{"n_layer": 8, "norm_place": "pre", "norm_eps": 1e-06, "positions": "learned", "qk_norm": false, "init": "normal", "init_std_o": 0.00683, "optimizer": "adamw", "lr": 0.000442, "beta2": 0.95, "schedule": "wsd", "decay_shape": "cos", "batch_tokens": 65536, "train_tokens": 906800000, "steps": 13837}
Each number is 128 + 32 x the weight over the matrix's rms, rounded and kept within 0 to 255. Layers, rows and columns count from 0. Numbers have three digits each.

# v: layer 3 attention value, 768x768, rms 0.0313, rows 725-767, columns 576-623
# o: layer 3 attention output (transposed), 768x768, rms 0.0261, rows 725-767, columns 576-623
# up: layer 3 MLP up, 3072x768, rms 0.038, rows 0-85, columns 576-623
# down: layer 3 MLP down (transposed), 3072x768, rms 0.0326, rows 0-84, columns 576-623
v725:187100099104143119132126111147129120145138123108131142141123129162134154140099129143129072187090108153112157109138083140115098081150210109118088
o725:078130141178116131152104128103106116104114109093171152066117150144151121137132101123133135101118094179114155136042166102111125142151073157155135
v726:111156084113105115141095120134150150110104159093173091132086137128149138155157163141136178148149139132155109144115155113122156131089178171139118
o726:088160128126162137146144114110120084104133122105143134178199099084077131155119097118141144057134151085120113102130127152129134078156126082073104
v727:140131168121035060158155113101134108160155104087132128121112067142127204053130122117076128161142094150112167124083138160140121107155086132098103
o727:163147119134140117150130141140083170103178125178154125145163168126148130125119161128103106158110122131144128121169120132065113132129121137107171
v728:103117091183122123161165117130123071099143127109146143094135120089164129168114149127169137139140149139135107138100183126134116134135150136179138
o728:168148138148153138155108129075124163078100134109107122181184171146159121145083100142100091129124173139154113138168104129166146108151048127123153
v729:101144158137067179158160054118164112135110106074123096171116164121125177201056117105139110130091121187121145115068095150096106179120114110120195
o729:123116107133135074218080121155091134149171139087133130085158167145092153151231122133121171145119125084160095088170180133152180111095122101118070
v730:116144168104137118086104123046145104168130112173124168138144121125106092143151103143126128093166120089112120163121121136112079116100110201115060
o730:126047192108082112152142183161078131147122127143093131153081119122123164086110195100152130160152127147098144120107121140183149146098178137113127
v731:120094161159092158108146079153115124128174099104116079093098116125154210130086148136133166130149111081163158121138096084097102107105130175144177
o731:100129161141117107140163128090146135115109103142143120147137194098124090055155175085069111133152171126089149099084196101094194169110094086121097
v732:085118143119104174131134099124122146081146120120134122128097099088149106071171137150185109137132157124057121097102096182200099168115156177138136
o732:196067101112121116118063105178202127155110146118096143193160107103087107167115153112116108127168155123143159116069177121180171113153149124105126
v733:141180161145095081129165154109147113119123117135127152158143136134150123117153102122163149124047156105147138180101102160187134149139147107117102
o733:149090085106094196144117148112067128116154151188170170131090116098079142106137144072091124105157094113066187055156156100050227079125113161151113
v734:135170154113190138122126140153120157097120140176151031151108213129087128129074104132098141078096095178072143090169106129127127126130099172068134
o734:161097159109114136107140120038070098157157127075087206124104080123074123183179077127117076120163155177163127154095125081207118115180107125149120
v735:093147223093128148103141122085115128129090167132101111143194110131145164114189145089140134133121179134128139059087072105161107093084160109169102
o735:142071106126144111073143129172157155120149074109151174175116121114129120141066142113140140156150145107106153161082188116158134146097185097131103
v736:148093167175080170175082148099098151143137120127155123090140140081181126098142138134176147157118103167154144112116117141083159170151107146135118
o736:118171079113158095110092092125168168124145118087127118098139128200097082152119134214145158093120139129125076139181164117103140122127131098108108
v737:137153146127159121140117153108135145191091118083080180172138124187119144087111088155098142086114116140131114163101156138128125088074105091159071
o737:124084126122119127164150137145059140126115119153175105144096135126154167113106161082163121152123124137137162084149123107127147105069197182111182
v738:161131123154149038086133188169130148104185155091044173122111098136085112201096145106134164110112112119110131195174140058180100122144100126121107
o738:095098103129092172064092122066118098124050142167161095112125140054200100108157103114171093125144099130110187144099075151139114144093122109143139
v739:120155150121140120118135143153116138113123123133157164125140087156107132081116181105120094067116107134122125141143135140181141085123111118076138
o739:142094122077163128107129169112123147128164117159134113135108162086108182125159089077152150161150130071124054146085116134102144093081161125133141
v740:152105139120148113113131151121152089148138162098115142166112208143127050151153146122145124124140123173115119130142079170112117060128198134157132
o740:120163125112067118092093093133120105139106103143086083085139120162188163147132129101137170150093124117152136150157073185130109198083123135115110
v741:101071153144161088137161133180109145142180151168132126166080193134126148125099153116122126091087137105120102079156106172110085157152133140146158
o741:106116155112133117148126148108085115092104110108123142099149078177121090154201120229147137123121151180118116134109126138127124106191052127185098
v742:147130104142112154151100105152141107097117135083153147115139094095165103132164104102113115130162117170101125124144151083106113104069148140102172
o742:055132150137152110098117173104153113154087153148088128116154195198164144123180114139126134112108153090189114117150140127117136149140113104087116
v743:092143163124118104112142112201121160150143069122173165096141126133135172105103136182130130101150088161133118133150112138140118102129127125161104
o743:111078135108076169153130173118115120125121106149175117100120105092110178139154098168102087166124146173099138138091141131101115081102098173125181
v744:177142080141126156167104149117138117097104116178101101108143137149062117104122123112131151100125152135136145128116100157184076146134112171161052
o744:165124100119149139184086139169115105132166138087097145162080088167137157136149124102221135163143139142045147129149113158160146117129111117128139
v745:107112115157187128170147085145124120098188125041136190134125139141154225110100140154160161127140057121135120110133159125170101173161137151052123
o745:141180091109125128197135117134149134118165110153119108123189100138157094150180068109096145111112173128157115075092102129095143120114078117221165
v746:202146123194120117116109147141158127078115121181164146144190158163098101152125062116122137114130156123136165134178175141141153161153133087091135
o746:099129093057112112198180140139160130168157116151113114092120146132119200131137160111120069148093133105114140077153054154062115090125117123122128
v747:137094081108171154174154165097155082138110161126094212131097180102103204118125126117128177157101135129084108181110074163113132120129074156161145
o747:156140138118094127103069122141096115145097105094095115037151126160127104123119108134139200125137127101164124124105109155134119149082133187110153
v748:097135096112118171119121143070112132156092114137133198063136090137077119144137121160139113125150130116154140111133145119099108106131149129149144
o748:149144151098076103127139164153090146131159161118101074126130140128116112118100172077129102136148106113147141151144106138132100083099152162099116
v749:128125180116154166147186116087102129119091118112164162107137169151111083092101169108127137182114113143114104136138112093145111129166129102131154
o749:178122132136122100104081124144179138112180127096129127116127128093129152107064163169144085135126118092113121150110117090137110125115193121172115
v750:145106135214079104118156118141125118078149105155129104145173114131139142102133100116140083171129112134193137069130108106131110114140149133154130
o750:142160132123149133136153144134104112121161113113145156176135118094140104170102123165141113105088165182094160141107117131149086125170086133158085
v751:145157111164095103142082110114136140158160127102120168117134156103081067086102089145062134118114086146140108047120105159079097135149112112176136
o751:134095157093115110136145128177078118133104115125142096124065146193137174151152138149191116155097145114107132138135095167138106078080168106080142
v752:074140097105110156107125146116157091096159172074061123132089161108111141114176093130102127128150149108141144152133090201120117146098115111177069
o752:141139151177123064155092120118087095109056119129127135103111145126115154133114123111103189101107169148139114160137151156206124115178121140097160
v753:096104095081175104167079150197121180107105136143117101160138149040053126140179082149120127156207122161115119138097143116105138167162111156138122
o753:102135122164130119159165074120114072157050158100109100108156061106120135179120092090130178104154165098181099090124084151162145119133169164105103
v754:145188101130100154185091090161140129078112099149083061126132145199113168139191094149157125127107136129121116149143098157138130089097178174127135
o754:124137124143131143126188135096141106134117102089152197111127159085140132111148130116089090139155084156131185068121158111128098200188079136171124
v755:180160156177123157091067119142139138145118126089115145174154175116129088106139093121121119164115104122113151068121124088174145138127146129107167
o755:084107083149103117133154126107151123137131091175125130087069131130145159118090165130151102129094103152150221149129096119122112129135110118139087
v756:107121152085088111119133097145115132105090116154143111103121195152152156142092206102139127132173089155075124123104101174074150125109110114138236
o756:096157146204137158092141144118095135125126102134160159096177139192136098071192093204120132138098132116122098131133131108083131119183054057191076
v757:163119107144134089104136152145137112063155116051107183109083094117170105127153145087121145100155115134041133164134112154159165131121153146107142
o757:142146095119129155118140159142162146103122098190138121149174145099141126099099150164095073147111116175222137122130096145214058158124154141171109
v758:143135160138073090207127139106126134119200150120136143127161164164162147142152111155161172121114127166119158073148059177139096084100163121188173
o758:144085116099103125150093128087106151124101102133147130081127161146103103172166147140107169131168134133154148091124146150153109126121110151105112
v759:177078084152156165119137125108140101176126119138124141120097109101174130079161134159123104111191133134038117095111113175061119104111090162132165
o759:127077158133157083086052143151132119123163097111103136116144128131131118116067189154134149169110096137155153229130140074179103151138157133124094
v760:183152120157144132164081078113123134139139088152115138136152141115097123122108126131137181090127121137152145080157118165138091127169130081108114
o760:114130145102079154152116182130195109139138135115147115048092100171115166135154097129146085161145121151091110126108134189109158101054095166132111
v761:129123143138130126144075141111127166161160121039131134088128102164145157157155084100166094111082159103125092145118073125139126145106123109172097
o761:163093118124129119084114097154128144145094137115046150116139093106148128143168087220128184108192099130142111138132129100164124143115129110105145
v762:121112140150139116155082140161154083124125172160115132144158096162087096124184138129115173113144188201107116157116170088084141152107155080136093
o762:088163129173141141113116146111095161194106161178174153128105120135151099079163097111154165114114088029142129131155121158123132103117164153093162
v763:103103121130121189125167121181150159154084093137122102131096150100172119139120123078130096137098150134164136143092095169196108129141193079140166
o763:151188156208133094151118177101156054126134116153190175103143089119078132110136100185093085113165155147116066170162137100129102170117094191131124
v764:160095091150138156130094141113140166094159173111103133156139124097146087169126117139162105142162143067147142142167129167165150177117130157107133
o764:114137183083131152188170153144125126177108135116135155130146105139082124164152134147083151112146129157140101082084148190130117112138163151123084
v765:201204136116110117082116089075160148137122144080079136103153109133139102120148114137105108084105140107050181183127146117149127132129092153159121
o765:103100118117107116146153142128140135086113096165126116137134156098172180122161171145157179161126100117116101111151110195128090114071208165115150
v766:146197131138131098119095114095112078107099157081086185115160126184111050131131130153106126139156140119131141103117117143114188177134122135116081
o766:133128118123092115139115204182074204120152094114129109094116169159158177130059177141148108153092068098182159178123114170180085138133185106127133
v767:099160169121108137140120139171130139131135092122095083142101137121191085098168160094086119158115128113161137124117141152123143169096180138092137
o767:171138144113128145095134105110147095141186139139120210122072152087032144152099109100122141111144162089088142107164192123135090139219121171086165
up0:125158190071193117081131152122129119079108107108143170060127094097130109249176122171139162152087108104134118235122139134058160149122098132136150
down0:071098173080109081124104135067140088128189170128101127042141098131142207151119147186169169071139101188154127137155092105140089097162113151127102
up1:130088106081103177166083104121164202132101146120123176096129140123183100148073149129109126090147113129092128083192171087100129179176136180121054
down1:115112105019155166152127096087121154130127033165166095160149153092137139132188172129141117109155149109186139118111216213087130124077136179090150
up2:139070173225135164116102083109119126150148065101104134119099143093111129138080114157177046189123151136091126093168035136165103157145066120132085
down2:120105126165121112166138138090136160142179158130164124139207157173070126118154154183103046150190093067117102181128107169092155154120064111137108
up3:145119104093112126172089135078159103174171090064090134169137131156166122090148155120128125086125100144107137124134159122113083108094107127115131
down3:103147191103104131192096085151148156102157165100111096112139137124129119095105142115094102125147142174089128126070128113183087117115119100136108
up4:121097065136109147140101099125141130167151072118103145157175111148130138126100166153146162128114081147148142162121154130122092120115127125104117
down4:120139133120169172121161167133115156086160120166134136132110164140100103135100101118090106117146127166092137155115099141117157182138070115207132
up5:095135144134144091125135118133138193176115141102132149100159136177119127149084215130195126188095181181157118078115081129117076097156149234114118
down5:096132105170123097165074145165100150159140141110123155117153178147119121129188072183118157149140106052163143154124147053130137206080142090101114
up6:137070122112135124128101171165146205202159126123141158120146161117085092158159104136128146120155153191188120115121099140081135105172169115078149
down6:141177114196169113153162071111088121093108177175092095109129121122179174169129163117094094081124135126046107142083140113144173184087148150165089
up7:123109150150115109129149141097153154118138182109096114148152128127118107069116158107127115157157073122132115091124103154184090089098134132103135
down7:132142111136116161130131162074091115188117126150107119145105096112148129126132096162119136148115102161132146146078084140125121135149142151114104
up8:124128073110084119112124089155102138107104145159173071166184122147103059121163129116120146157128135103136139112201145161143146110156081133119107
down8:109160128130136161130088129136099150130042152141202107100076137136160093095073093119135127160095101132136132090104148166093147142105026138093074
up9:057154138053141120096113164102124132157136123157110118122163183149100098142188179133131142120131134159163154163064122116134104121102140121100135
down9:134094072202046120153123087166107085104147127173114172113094103079153124068110130195129174143119155091178142106104140137115116162114146098158105
up10:093088217086166141087159116106141103108127108126095115159119104096109102114140119121082158079135101099140146148084144119066099096126169141100135
down10:179144060153142094155096114109115161148162122105181141117116121188156119147106078083148116114164141195127124117118097112141143152129110105136127
up11:130076097131084104107105116164106171156090157113105158115095122146126083108145138163091141116209128099143149129135187140121162127138191117135092
down11:138120126099086129091069145129163102102118165093085227145091138066074077123162142126163168124143052131175152156048106099115175183193129140148180
up12:093000174159079176095119155087138143104089100162097117146126135091103140079177116150127122122085127117117091134142154129107160119152151160118122
down12:145086086086102065122180078135117137143117135201099131113157161153098145112123131146104126117135102185109063147158150058170142152077109153150104
up13:077114079157164177112135151165096137106146133114116110097150142156139107100153117132149088164095165105101128187084134135158135148158150102116129
down13:130158195092165120201149095124100204158142111145136095109114131163129148132159168154125064066123133138094157099170164141113152121079107113110154
up14:141196132151102130174114127183138172132126172167211208101109108083140151193135140112142111124107118137172095132116083140081155113145144114133157
down14:154155089132136092168113118162125128125106116122135099118110141183143139184166140165154123125170160134106139149072108083154119162126117149127146
up15:043144078186100139148079118095120194193146171126162083061139174124118148154149134154097119159113107119111132160117211129145071156132157118120144
down15:076132067132145128064179152139168117138173132147099045119132159096086197140152108094173111076109091159140144119144088180162155141115176173094105
up16:134119117115096149133099109166146172143101100104175092064101149120153142120144090170126135214126115190117123084096076161185102182181166169098139
down16:141130079146126105179179082159074159105115147115127128148072153111151139163098109137168138207134124122110119166150117102077073158139065124115148
up17:140161142151139137080123174123122166116153105170141078130072145142120094169134162141153077143103101156119119154092117140114100086123142115184142
down17:192153086110119080132100086127141132122101119105118131164072116119125160103107117086078106131162137110119145158121138121139160100165067103157171
up18:056071106156135040143153133106101176112145122147119082080110167119137081158129094153167194127096117119129111214098114162131110183092104146134131
down18:147106112171112112104111092170038229126095130112173110194135123161111099114185166078073132136156132127152149105079138126042112191142090163224111
up19:082152123140155123115160162040137123129133113157083104098117161113128109156143096134151140114105215103136135184096111136098126133164160212126103
down19:087168126128157126090136175126127149137146124119111126153101090066172111090140181104168118134093154121100113103126145088122157172133118083159105
up20:143059142150142175102075105082113173136138125105183151082109160131098028171123143147141186109128123167035089160117176128083115071117140143126114
down20:141168145151151142131156150165098139080175114103105149119136077175164136135146109110144077129057134150128106145171082102142150142149140102124100
up21:120118161114147092129150226180134141147113132105090057178082097137151127170103147081178106117109122174133120151174135140120130093149083096117106
down21:073195089117113168195079116112117141117121108132125189121128177110149128100112105119095094186194128072098101117096148139107128165154172168178134
up22:131140096101130144050113117100118116157087148131163140124130094164073088178146149115127163140151108106100170074148207127113104119103142127177110
down22:107190150174133103089143151113129121100093128111159150121158152090142115159075100105066140126162123192134113133180171140087115146144102114156041
up23:127129113089118158105117202096144148140153154145127146131091118124088096104203115153092057139173117118128110087124127098103042093083177145106086
down23:173123157112157117159148108193079112075107110070106120062136055141178125188056177128128177120098076099162136193125083197136118123133131135091140
up24:138077064104124127187112111148193116152087148129111111139146140110140156158120151171137182125121139107174100094046110074138168124137149100152147
down24:121153082109085128150119165113135107128145114145114115157111175141082107165096120176171108080112123085123139178170169088100145127127146142135158
up25:159153122124141134094124156080123136151105142106092155093053116130124119131163125102152081142129141114090123119088161114142110110126146173173109
down25:134151140097119121168129087106158093095148132126160136082109126170135153098114121161081160136132123122138123122169110111123167147105094147088114
up26:111161122114098124122153153107127139191145129152110177130112062102116131187171150103113139129039165126131092100151172109117098118124130163129090
down26:125050104151066126155103102149126162186076155143133135119113147171168171154114085201150076178128132073138093119167110136141111160104115076094128
up27:127138151109119077100151138090158143111114142164165116118130182141119147099118075126125129115186122120105122083134106134167106130131106171116092
down27:117116149133088138129189066137162084115137088137125146157104131098174139108165134081169114097102130130145152100198103109095120137099094142149129
up28:129174137159147070140111138101143151129119123149165143119099103141137104159109153099184138109118102186115114131083123127135136118162070200180077
down28:134107161129122183133107107131105054183120119107126131105109085137195104137100154146144166082159105082145117146177100145113072146149142122073164
up29:134136076120116141088116116106112121132167144202130088134184135079038147159097143153171119194168083146091121125120106114137073119159111201106049
down29:097145193101113095054206146178110199093088120082109089129110141148122107150113140140137113120124142103094165151080165072151138072128135103067095
up30:157097125124129215153145112163150127161129137145112174163155105106212127156154148132109193118137094192112105099114092172142126067126158088139146
down30:121138129106179121129079121110108169152119132153140082094090106154120131184095112151116102100103099157121121102089092168129107192113063112096120
up31:127141121137146146142103091117136114139165117124145130129070108167122138154188089130119137112131122134144096107127107169142129145147082106136118
down31:118070141045133158103155135146123097166142118119096119152140158085162104115149110121088145102138086179110139139148045103119104067107087158121152
up32:142108181066111088173100129119137148141142111146115111116140120075163177146120187134165189105104093160107119105082144176093125107141182155138129
down32:148123142119099119096096132162154129113135175116140137117157116138178108135121131140124138102168169119128137150117127095109128127145119148129113
up33:133071095094099133153165174181130162136125135131121173137086124078122121138174096115138111132158170182086160155106119079094143110133098160073114
down33:140141085179140121125159123138140152095159123173132133095107129176116095158190086130118178111138179176110142040137172154104151170143031161132103
up34:154160123129184148097197147104143162161144145138128132086087184094153042180138054175092137139183037167122121111088123161130115131111186164186087
down34:095194074132149140142126149143159177171115144115117144143137092144088081070111136110132200111139126140093137097106095134113053106110152111085063
up35:162174107017118178123081130048119198096083129123139179147092134148173122092152180092145093125077178153180082172152134137112121113116102130140129
down35:155103157109151135145146131009093217181096119137131055133090134121132220062151141072112107143121078151106114078127147143167159158209157169142105
up36:106155164196116163165125134135144152149136130112172120153156152083101157187104133171151134077151147115131087156160110118085131149142127186080123
down36:110164122132118109198131170119156158114068155147155115168173102116151126128067154098116133137104121139164132127126106107095149137132096105146107
up37:087071129117153158024173213142132142180190199151104140160120209139127038110133193143137136166157141135124132160201156113133122121150145110146107
down37:128138122118075133109085115096137121125168158123156136131127096101067218111118104107130124118186148084122150128102180081156162107137125120148142
up38:133082170118098125150094113155124105171138129137205135117140140105147165176114180121156155177116154148114125188108102125149158149110129140218105
down38:108239082119100167136137137136100143072156143133092118155176118160107111149148167086112151136154090109119130089139182139102126120135088066088092
up39:102149089127116158131143089120147118143170171157134143172123065167135110148143213144127096097211109156134104123129111149091141068174107137174092
down39:105194098136123169191089100036098125099102136148135134096180099136110150184148171140114055139069113109136143117017092168153116125182153183124143
up40:157161166143143095158129080127120128116089118146134106148169127142159141135119165127097169138117118141152093112127142160116115154093145124129100
down40:098150125137109160142135097139134114132155160109089149140081131063129120112138156102130098127156084089113134078085087085116110131124098182151100
up41:062126142174052051104097146076138149143096179142168141132151172107170122161178184085137124110139135089142090152109081098051132077140114155102094
down41:119113122114251079170115035064155123120135120110041178138072109140161140129126126122125122190088118142158117109120119156136079126157092098174142
up42:138152194076143086130181116090134114119108135210111166132125137087132136144104141107139093129193105118154128137151147132093138112206097155124127
down42:034082192117096117103132125124172066091122152081017073186169158139085099139107143084179124110161146144118110124086121119104173110146176141164140
up43:154069108090113130178143137165168191115174109126193174142122128118134120153128118162141107172154151149117138114126071114124195162141096167105086
down43:081160102144116135213143108139096115084080141094143129111128132131115129184138119137151154116086137101140116171110130105095197120134152108150076
up44:164114119142105095143101127108146148100068152087152091085180194218067105134141102075135114188157112124144136131130138083149102098222176097112135
down44:084224061162164088099132150081099103119126150101176087161133076197096193042170154176070162089148150129158073103095095128063123185102136081156098
up45:118125108085116123034155150110167117125123121169138121104142150153120058122137110119177082161081095211163124081108059121141187055114112092138121
down45:125127145087172175114129098097096100120148112175142155137152104094113079133119139159124205089103085087139119144117107137139123088163176138098160
up46:099153103145150107167112166122142157128118141138153160151129127151165072154226141124156141164112101127153105086131152140107142134145083204086168
down46:173157108082080124100101129103137137100176141158148171097130129123129168114145140152122104173174110095136081129080167129045114157117123151117137
up47:128130147112136151083108118127160168132147092082119113141079160068137150216130107137128217202088104176096134127104141179120123098194115189170126
down47:056150129109205113121109154132084194134098095061118087044165102113124177133136127086076128158124103101142119200107145115151119047051167138146026
up48:140117147118065138135127115154141133137085130148156078150061098123108137130161154186136110141095153143126122134093071126207138131143083146124110
down48:144208097192127179177170095080096126116094148144111174099129212110111092121077158094094134112150131153142155106122090117138139121160145119094156
up49:131174154136082104094124192065161154142156144163174097095099157128147132215142099105117116127139154077150120100177127106122117120097100101112194
down49:088148140109171114114053126077137152143064127081124166166076141124170131117091143137150153136118158176090109170118139167114175136084149148114115
up50:121130146103133111075165144104108140177097135130187083115099165167156130094177180085119219212139123149082148130138179133171058164098109115123190
down50:180120085178137146118150149166106105105167099105123123128044123086128152079190092116027088189157138101114124169134120130135118147143127088097157
up51:086171190113133132127154142125148143142136161165140106130146136176125116141108175065188127142090163076071135195072155145111123136135091139140112
down51:072096125086138159090094116200143124206187149074132149194100120130124143122138088159110111084116188092118111117100082097143125098072162134087198
up52:158129135099096154117148105118132089099061112116160116167097120069037148173156117159101173192077127160133138190095132189125119082152140117127187
down52:098069082124136121126151139119080104208129063127124182120129130115125177117079073168183129103118089092086126173137097153159147117134118129138067
up53:104139109110119115135170110077142142175083118125093103062105171181094154115129086137162136120158108174145089155106123119138094094109101186162067
down53:109185161111084137168168034127121129117086094117127120101100089123145156154073177123126185110079131150117158141063098136088189109157138124101102
up54:159133156138062130167106174133099143132127112078237167104147121097124113186143193255137118114081108175157145153133106103070084129090166153182148
down54:080122102176135145114107072090125122127131128151125141139100117056137089101069140118102213162188070131138140122135120109115093086166101121125076
up55:080093115155126166180184107157148153164127110112076124114144189159122103145176135163124123099109114159150105157101150100130125124172129121108160
down55:120209094148151097128147165122133163148201108103165145118138114145128174101075126103121105152110152116123170089068138113128085103137093156107094
up56:145169153124106108162160099155121144199132136102206143081158147139142135171135158162096167107060134079106135155140207084108077159147107117138169
down56:142089070174101120123133157146161132127097146049163084146091093110162128080088098101148130072129125123090132178106129125146116091068182103141121
up57:109142172109066187162200120094110112201203119141123155157121133099079037107107168123161112144087101163120066124066163118151180148124077148195082
down57:182097138112154096080112139174153186196238065056043100111071048000090071097136128082167115064083192199096100222123158102054096085136067179114168
up58:092107068101091109110075106079158125149112122144113152149167119152082122143109136177094111133106042138213109195085083160115098152077133107202129
down58:107114177143126144140148113140147071142093107158177143121119126144088102178148137123104125171115102152137110152100128107125167152143114131144130
up59:134159095125138137110108142221123144159178126118098149170099169112179078104080205128112094131140070096146125149173119130143093074222137120120071
down59:127081115103147079122127152173118080111225128178134125139172125110155129142128133111141166136228139107160113116153081195142137151080076170077095
up60:150102180140154079130142141102141118130123101162151106084059214103101122112125113156147145122149065079091100136130147080142112153094119163117170
down60:140144154141161140166142185095136108160077071144148137100145155103123111091085120208187126157123166101076129133130108155118141134124093137131104
up61:118086057158120126178132120122135145105142155162077143144087151177122102159182164147118154137129108117129101150145116122097110103150104155164102
down61:160147146109100120170162135121111123181131125136135162177099134161123153107179086125111167098142154138103138084110105120151105157119136149137128
up62:144085162147123137158100118126113120094109118119148088149084138134085142137160101156110125146112206163099142225168124113088113067100155086136133
down62:098153108144137142125089109145104140140135129140160173082155116146081094126107112134150075118142115163073165111121118092140151113166110089147098
up63:059117054075102113133134120138135103141085115122143112139074124139107145182194148098117114113118103188110139100162160147124077128117121141158198
down63:082103116055089136191146169123115157151128120140163108143111165084130144116143134131133109201133157130159149132117156147039114130115167159133116
up64:136061112080156100148108101132165147128113102145111177135070096104167150159146188153104136170151087110133071164147137151120128067133192180175123
down64:148108152134132159183177171130138139115119099087143087153113110068143106133088097122158064094124150102105133119088070131156134146139054083150176
up65:086156123128136093097193155118140130093119114102095167154081148164182125122162145081174153113223070135172084123138073121121060089140128126122122
down65:105178094106180162159149118093136164136136105104114089162078130083126130114129131120143073107091118194147125136087112043206085068180162079130114
up66:089145107119157111148083121138121183180096116121104134088128164117161115126150123107139140173097120091139143151173146125139077141157135155145132
down66:126119088117121141145141153105128137124153127138132117117133159186127162125145129152092154095095109205149154150092164124151113147177195169120094
up67:079099132107126144179148146141121201125158135125090118122111140203156180177153118155120073232161151094133089144107141151153097143142094170134121
down67:130109007112146085130102123145123108154092071088112063154082118142104155133101130146135118148126211161121146115094162080116102144116120200096143
up68:148141157022142087115066154096153149132132143142096135138099171106120155120099160126136112119195064099173109112162183154114193125208077132118119
down68:048128078149113103033141131161133102092081166136148113071127134101147159130158133106135128084121098209094118172127221075114119108161140158141087
up69:076079161146137130073229091116153107120105164117173127117119211135119099232135112091178085146130148128121110099096137131090079118137150109133118
down69:102136105132118176116149143092183109101102105049087141155114156100165163132166143144204154154104102102098125156087149106096154080138160147155142
up70:121100154067105105109099142092136145103075180157102085133130104150087140101125118098147139107100116131130112128091176133133154078137144146113166
down70:113135121071159094127097109139113149179132168125085097089139128153149121095147136171152125170137120084168133116150080127129166195123115103159077
up71:118097121125176171123139157094113123146165140154182194130097135090157070120101073142143143094166116104093102170110152148091099100111130126153123
down71:131175154106086087091178157100094109171169164142137085122143064170108141094134104161163139146118119098162108123132097118171073114151084173174146
up72:145163113105130088162168081090127107129094157118091200145091134196116115175120141136171081118182076163146104095062133108080115089112100168163107
down72:048109080110152186145119100146153111105118097127124106123099113107122124105180117156131099132124108113128152035168138146117094126091084111156137
up73:095148112103133116076150123103142122147104161111109142123057132153065104110143094159144152171109076174139113225091190084155156110119180120198124
down73:139120136153217147129084111138137127120112073166147166072139113113175118077170105150139158131165162124094125069190095146113102165135102089132156
up74:059096148102038097058116116110134136085096157172133141164127126203108096109165134103141147177118143161130158142147152194159138113094124180161102
down74:154126098105215079065149106095160105160118138109150089125114178120116109133065167085105065107147123124100120177118151104146140114095189149000155
up75:136146111099123134130124115042136138115120153103113140167075140154168051130152115162126105137097150152134168134130159091139117085157103100173105
down75:112123142109132143133116086096095137149106128137135135153110137109133148151092074139124048133167182118132166089114117131152110099130133142158157
up76:099074105151124184159133172107161113156198100129132146124088129151076031103109115124151144150056135114101109177137171096098093150106066137175147
down76:104172059106049111123148104195115112138142080130158176145076105171129096109097112153075153156160104136111144117166117113082101095105138151127168
up77:097097099043086141193211050092139125098102188160153141099120179102191117175131146147131104124121132148148090103144144139099121115131090136197087
down77:119090055120108154195119125124129174175193140139174141086146135076136062124107102120184140093119166139154146174098132134051152138071118100121083
up78:130126073120085070152176169135094132100167141149130139109181117115152068108132185106120148117088140125073157159130159151146150139137132134116114
down78:198151172154118133135108178119136115121105139126101145121180130171155118114141126144088130119104114106121154106096166149174099110106127113178115
up79:128105085130135162119120127107134165143153141104146121099155145149178091135204140108149139102090115107116142156173172140153145111143168109103122
down79:128082132176113138157163082115103161123129068133089134103162137165107069097087196145086035118137097123109107107122170096131144135140166146151083
up80:131115217111131117114129154123171099151117156120163132143107060135112126119135122147106078150108123111100114130161129145151120117158110124103151
down80:171096129112146121110090163080086134146104119111048107148143133147119090136106143087148111098148112124130096147105144148132113150114121083109051
up81:119125107109131128092172149086125109127137143119083104153111121108104143163168124125141097119147068190116075170115088081176179109102116141132113
down81:181158141089112179107122117139160103130115097152203123139103138097183156122131117134131142127157097068161155082147082141141034181126145147172176
up82:110136110098163179060110163138132164122180110120140133128132165069175076076152091131100079124122156087174144207114165086126128104178118134094102
down82:161120069096104179087095119115114136178069155132143113111070125143070146111134099159129128113123084102160160078136095090103063097192145121128137
up83:159177177107149069128139097133098136107113150097144103134171103117147079111146107153104146124135129154071139148116094122171196149110063132139122
down83:143078148133134134141131136123137115140144138136103193146132077158147091082130101107076136165119138100154139073154119105127139109152110165114093
up84:138134107115147186119139161127158103095102132122164199181111161077147175102117140168160148123145124119122097136130110099165090121199214077174147
down84:110127151109224103151124165080105169111099112113160133117173183139122083139143124122174123101139105137122161108126094163167126173141186114109107
up85:016170138094126132162163116132108120162192129217191179131109137106121127135099150109171093155159144209123100105130050150153163137108134122121131